Each number is 500 + 50 x the weight over its row's rms, rounded and kept within 0 to 999. Layers, rows and columns count from 0. Numbers have three digits each. The size before them is the row's rms in percent of the matrix's.

# layer 14 MLP down (transposed), 768x192, rms 0.0463, rows 305-370, columns 0-47
095:565479478414514541535467585505433453487607487511481527492433492496482489533481483619416536508510461507477489544413495492487542492513448439519447
098:507400528466609477531465480355536606526519538462457471518504525477474496482476571498545443522582552418465413501492573511532545449487414440383530
099:587475502496557447483472547487535605414473512471481593523495478522462483533453463488517431486565465438494607425484504497459481490466500499478490
100:546441568496533540535464474523394495484510601426488492605504507553507497457482498453459449509486442542565541591413353443546557521513486538430558
078:537465533451468469455532435458490512462550468389451474423498564558483410547547510451482503452491537411473494521500479535539470496433385572479526
109:457444419523555466484516469408510513488436465472604444458463557465515488537451573471480464544544394500470503521416496477485565570557570553552417
086:535403516570570491440554452590479544516524505623551403516431445482433487563504538476595503543473466486553410457563579385515524415526400534576540
093:417378508497504478607515532475548451436526507553480551543517483481446425556528517539480541521516405509497484505474555541547501489449432523403501
100:464510509452463475355656474602475464591552479441433512465506579561437470474471521518495533572512525487398486553468518467429534469470514554409496
099:488457468525479481477599444573501526480503519484438549528473479555500505485525503461541443589442541508478463521449482543457471544572491447540559
127:478462556460498572508423513537468593528501588477389400487471556447412589498470631502568451533538436493477511480485509551509573513388422435450537
064:454503459536516622460605517550562491481480509525487534561462495485507533454523440552456530464442427393543521498579450468712543480441520407544409
107:404530518515481449584485453438446491447506493466450553568522581459495517481524496458505545480543511539457506468492568472443480459526528481475429
105:433486535479500547497468484586402500516591465415491616575544549412451478559494382446472530522455519540483443470461544489448510467457510489496426
105:485539448522547587534500506404444575460450518538530488491462503483471427503450465458408526604505453527512563487521523475534514418385408536599375
109:574521467502481456459517493507522525401368507523450613547455416475480481454578498461527556492470556543512445479353380539490500560492576540529481
100:537479520494505445531525444549421481524457481466409452548538557521503507538453470464489507533469455623514425507431566469517421502434515511600487
109:507455445540452497467444484461526514502490489582515469474490458527513615527444531530519582467510547508453508501505437574533465449600534551380514
100:522518534462494466454547428545487534495479544577550504540518514452479585566606506629574447452410473427484516421401480440509473515497560486465512
093:554440406620374499546498561460546451434485466544484528405501454447444577447463563490552559487530482602522474568609567564496551595545538479461517
094:537431452589397538481468541454568558521556441537504531515428540496468445596536487448513480457422540468584460625529605542450526513528527490355469
107:430502505482521486436523509526577422524601541473463436512384449566485459546470479550528503454391522618463504488501509504504456481491472505496450
120:487505462444530479432534521507481523479553507455560551423500600568510495459536399567569521544519477653458428518554485518426504449545566473541523
091:480511440427574516528537484594507415603595583490504523553494463407461472507511487554461411490428516637422589383455555449523576489594421481521551
089:469526524503525436512479379477466408475492515510473431507409457509487404483529554586559420590543489537433627471514511604535449470540471465501425
118:411632442562488537487543545421552476522473554513526413524563520500523493487411598543520519550451553491444516489470482456490464535494533485632498
114:377531456550504489423569537589487498575559501468480478437486538523396539454474440533486589510593403553504426505536430438517592515485456542571463
108:467470529464500497605499489553423481486474560521528517485504532400524512618588564487446496568446478447519530498490454422551444485580545495420528
085:487495393489507469497543530575663516519438533541427569472543537506568537511575500522421550512500518569576447484504480445500525495487515564499610
110:525475520440452484567501426481491487537440556466579560475473481484492510475468430462509370470556445513541452503517591499481556454477562553493590
112:500478439502403515568565414519560445461498499580480465514524537502498467488421561545559557532519467591526418508446393609514533469487512515450573
091:546481419388441441470464482478558463473501466440507440435513482525456535459485506494456475517527487487601442558540516520469546446549460597462511
109:469436550444501516459421581589574499514469536391478441521476473521465521502520510505489518441480540538476565522518544421454481540355543450443514
099:415513522466386516536474499553438489559459521449434502512528402520526549530509476547564558471508544540418622453472459482586490455519452378487538
045:517475489550467485494520520477549539398514487527483455411440422465525469446460564700507498452543571634540528470408516586520423437495426540445489
106:579546549494580460537516571482532521444546459494476461475533519495536480629478439514530439483497507489427540492480461499559507534484496552478493
131:558555521434575561532505488603531502527572578461498416502488529424442520509499510457568494473550538533448448524475513522512526457490461491567497
104:436482503513535579444537521557515389519398512525560602500463475518489551586487586498590491486508491525494560476445449526576497527450435481605449
119:356453515487514454456517577557540537531525559506497481468437524371519548539517506462499600528476552532588439510417508455473547543491583465537490
085:500483510500475499444544388475462505422565496461437573552495502471515580560408593499478555511568608535485466561461546454486488525515483526492536
088:441492444503395457447517514558524447500456473483398522562430499520483536502522605454486429549526436457455424486515443403422460534539463516420548
097:462414513481507542459486430484528459556533470548469440530536463538478523581546493489581544521486466459468486485431492518479509525479532505418507
099:609439420505512513461533541455495568455471436501548432482496584499580424490502448503422531565409443501531509569531522461522474425560500548532493
127:490530544509451577531407502587529526583543402522526530513445535456447464493428516513408521514484425465544496429555539424497562514507508447484513
106:491540544532492551482483550482467534475522554570517390455349483406431532568468510454481582424564529549473545510535467513483491464498495455481460
103:494490553432470572539448450532449516441612436517492438477508344526449585501613530456513431512512569485568474597453453505472529475515549550352616
103:441473543533530548433488493521479534383609514488599559542426553478471459577436514542511644486461516456487414570490428524552481539518566538477558
116:500492536533473462442528496439524476441570487517536476507465550623487557428469487508521474492419518450463515573570533514464540497566624466430473
091:524538388553557574510505400484434518574491572548439464463490530480458525452473583498466391516513509432492512526545546500606502461629506451461432
113:473461489504502433519408478485503431436514479417453496503493435501442525453603490571488521452450509497506492558411460571524553623517440403493533
101:541547540451609579520574486431446479549519448483518537377476516513498454588547516558488465487517454461407522528608557519534515428493407476502547
095:475479430496568492526503545514418402514447586461558509544515545481461391540560504585547523503486488535536544527499432465413493390439495566472402
103:526498421481492571489536490539543488460506460509504507604474541445548506509486523481474438552563591485478516565500433561513461374517384536487480
104:539472449568480559475508594452567507488496481479513516432450557500523433500496534450486540513579542442496587428528448534509466434446574490505546
116:606605466540490469544525454550507503486392460540504482566559493454523484534554470508488501559601496537476443453469478544491460493519600547591445
090:469464536559432544518515493512476488506486536506495500506475423423462488525475414551533491489455489518439497461451477548617503525389473452498591
098:515534494528466486460459461500421520436459520553597614486467496534529435496511439518415527478597459466488500551457537567516527454513489529597467
113:514476452552484400332507492526601533529573515481498378501537482534596427494462502524499494475458546516419494443490515438482483463548494352508463
104:457482534551486517478520491605332465451468532444520442482468569539518500474434446576514582529450542497478536468544461518525495499498575474568543
078:476467501431523531403559547518548456577490522537479570494521443453481530443470444504457414528521573531486457532521552493589498445516419518485568
111:589420543493518521444435528558470530484381523509469544485537414570495540463595453537587569432483494468443499454535410535494472505434559519424465
117:421535460512452507476522456464558466461588569543486513514410603493397528501565442504579554502430534428482476484427547493505505560576514467556426
096:540462515485411380508573448480346602501424457459551436498509476491476434446534472514477522486560504409494548476603629509489401487534493456441473
104:543452452572533441505484475447479485445567541446558485540540521508559511482431449452441556540431448493581538533515581471518499517463511599533544
091:447537491462499507383527494497512499402608410513429400451481475561484503509457461468531510466444457544584450481546532474535462490466372504536419
113:469420517488508536513450479592452484499507501519442533508531446511563543417514485463509448446442517449560529534496462429548508528568409524361504
# layer 14 MLP up, 768x192, rms 0.06, rows 306-371, columns 0-47
102:456600492515537494485442539575503435536431387541488533419464504499548517560512463424469554512499518554604614465495428510552473589500595541503468
109:463543504509495469517583502558634574487451529580553501450438493522584483492495517602549462466465452430460482454553534497438482437419526448478524
100:544435478543512501530522501440489559463553474444373602413487516454602522476553550471513484490465550543493505382580551513471552474514510405457388
075:496562488627515524524515551562451469541444502548533589511478428467519531450395456597440510531440481503461505470504527483444466507599574505555456
101:538599613493432522536512534545543524513501491458403577462490512484519484422519475475482446507406499490466554476540456567524460494503378484419534
102:426545413439435458488578485489485559557487539481503572497560583489443537485456443551490416437451458513601530466476510468462501523514591535457506
103:487564446536451463512495525504403423590510447578548539474500500512531522422525440543485462477477553463490494414482509427522516443476589537516527
104:536490520553572540582470522508532516495403521563564473417573395491573473487424474517503456532576567578466490486597553538564543539490513458575492
104:531503531540499590618453525455411411569494477580640343437500589474458494486439471512511478405533463587541492581475532498522543523552508494502412
124:512433413396561537463493545493580537494492461486434427419418490529485549481567529528498455500403566473515526499544476525462528457444488407531577
072:501529493455483444595376553459461530505499443484500525452487516548497437479480591463502468500559532619496518486499510523314467522523478572485554
100:409526442543579552448516535483503538543571480523478445508432559526453503519430515465474451481432578519531496427453517447560480587581469550596583
108:449511446435479509562450540511588488508492470459483520493484489501541503495574589512467604466574427452582456467482564558441514459473550510521632
108:499577548642673483500478500513477513504465468527569552478440458561502556486434517518531494413492487408435484468496488503535523451622462498511530
106:494469497510640535498493587477472485560577393508488463380485536515474531475537568507430541515458501440519563456501557383531494451439483503547424
091:512555484515509496581470588540491453519466434525543521392525489512531490440571486519493507513614583434476520476563444426488571563560485456483573
108:460508593426462577501531510535440502514473552483477513539558564486462498529594492502517397449515449559539482448407573436509574480437550461546496
103:480542479566538544545528553483502551549462477505558484495435439499490487500415573571591491474497422503434522430517549531468526520483557540459421
094:434570539396548460456526471543534526525577503455518483500563563580476538476441554427499426499455571487510563442464524396478469555396399496628437
102:519543571408517489530585506469406435519537555498489460462501527594504519481510519611544575506503470472443457476470483492522487402447547534605457
101:574519398497468475556536498428480547466424421604533554517462546494469461418580458358391535499472536521493469451399610529541487574484533499513518
105:432535534467471510535424532524534461558524507562416589520476475436386623458514556472470552465496504478555436476408475589526504548478514510496540
105:516427448561518465501496477529513561464520355492458484513551471645527439441510451503406555527496452477444540558590521464546522531450534488448487
092:517504491489469487544465568516508505514515487449463521529504563460493535536457529451508519459506522560591434576550553470473554551487544622507532
122:546471439423542437461442563495598580567507472585513452433472446561514496526482524481546476480462406452404509536460518471521470508428556484498488
105:511562473431455504542507505499459505531427454538440592517465458460507567499532569404493506542479482478569485445435598508570444497447482499438527
111:531512488384398527544465538463515467532455505490629517496433450516461526436530481494491527492554460487651441547452520355439572479400492461509573
084:447541625540541511523529485504394471472566469518499492442466429485476473509459494442484490498460562542505609537468532429480503531471450571508413
109:460464501397557426583492571619557538534480600484510521460432476524511482475614558512520502381465505459499444493510453556557532369513547483531580
114:450483512407512566501467514403416499537494552425543482465453544504496505509451509516458482464544506499467539472499632337502576420515471479492536
086:378496595575559498527528534605466516492502496540503553499533533488482482465576554450532508485503513542413462450557497496512442542487599457417505
104:485542558483502531530475526547389452516438418527538557537526513586482553451470496518448583496484484486671439542473459533539588435487577463574438
103:471494403560595544546474540483443493510560433555631504509447617522430461478530482507466484530492512468476423496503510520462526506512488499500528
054:491477496487502532548497476489465446631536488446537512590478522532430552490528435285515497540412438342532454497573536437457557546497566472557543
104:467522486431435520614413567583534485519458528432468571564395524535492428552535544560428517457370425630495424474501500469438533532485492481539493
121:529519520521443545501511531613548501456418440531481445432511509581539536563530578479533549469419439555536490519514563577525586499541458438510551
107:428541481446500535511447484513486448529565428466436528565464460467543581434535525501411541465528374530589459503514587530418460533556530610499442
108:496507564536611469466511485516575480523459415465569485424446431523534514463472483548540475555456451561570555584605486579437533501497511465582551
092:449536476441415504548544544511565442589426514502547389458560457509474507498509362478524428486496471552556514541586438462478555497512581451493493
090:431590494537613537566446552450505518442520549532581501439532429492503486464454485430502546460468553544552617516548597628541520505458587478447448
096:537494452502464460502582573524553521556464587488532411507461495576606498434448441524410470503509457527461507517539429457449529500465469523504466
103:392508451458484559500486490524511563570497499506422591435504442596448568441532473483555464461553501531518548481458531560444572505489522485430544
119:430501514477491555539466576459473522529452554479436514456428488545414517413486505455563464438534567542554511445521579478509554508535553456431550
106:394488445444492528473444494515553455523520465572421588470595441510447487487563451514547477591436537536527518513557618543548492514535512557497510
110:509416442571470469459496506475558541444457390525467594475462529462518478437570504597536522541480464406556517534512571506545466496610564511464540
102:536484447504471460561530545461573478600430469513530469539460444484551575461558461467451533571535397494548487477531529469554497448552457545501542
109:502548553435562531565457527513574516525406496415466505516487442487571542567409579499364541517537510441535446441496436535486440409510513479435513
094:519388560494500492564441567514498466484511458472501534526519477522492507475613390533557549473539576501477517421555505500405497565373557513531517
103:468534475553508600603550504463389518543553497552518578591442482499457473450467614487545457523523522514493455461502585448522483566525528505434532
106:435521462517507483501463540503482429543465434467486571462491428545484548508464503515526564451528518562551429499447528545499559585497569476368515
090:498519583488456548528468538508588592478507459521540424541434457471495581490431445370538543524447521486508494436499619512516584574524541484490491
104:360483575443457444572483475543531539488504514513434538580492525515507560405544509469593444449454529513593513410464535528476458527482640502489546
101:500522491505501448527597551604530589500418501501451498546353464553612593432516572452490501460509528494507523521454476502443471559413516481421509
111:408495415507458498450495509528452436486599486512543448523495495538549501480517496600481462336411539550520465461531466549531568489562495444431479
091:489510490412605491548521447585516386464482449592507558448535528561535461456483600469475422557496456535501555510478524534462592563486482499441529
099:497514442468477456476517514464453539569476445489426504504463408557459636441473395446458552452476556460492466453533525482522483567529634471472469
090:452437499481592593573595533537451393535446421584494539510517391482422575493472516423504585475543496504482503531468498590610456529495468608527522
099:442553490518655520484456537545526425471457430587440541451506456514493546526454551515446500620567498597507474467526550562449498484512502509481456
089:460518536551559560538445471504560505444512455564563512522557458511492546500511458538500608414534445535505508450506461480376554458521562473539443
110:500538433353496495516450502448464504528444460498470508521488555436500508529408510435395415532585482569598549509506558491505503565510481553491492
110:499506609488591608478473515456479556528426429596505458440511494514561490461523518524507470555557498518500546456580506477481448478451470474495548
109:414548540494544535461416525453702528548574498494429665433581411486480534548506493508503515470442500514502482532488520561524485507532513556440534
107:391462401479447533538504532404568560638484486596541508528485450499530596515582439493500451493536482471460471469618501562583499518502482490453499
090:451480459483556589570498563490526505615379534538490652564530555439487507487523587575544459467467583494456501474446465507518531540512603439462504
115:483508421479574489490622537447490497506469475460489550446489444484501517418482474545411491548497502509554500493454504594445518492562460451537523
100:440523536453531568503439521496438454522538491476390496493507500502494567390378537452557480448481512491495556365531516376468596516467500547535429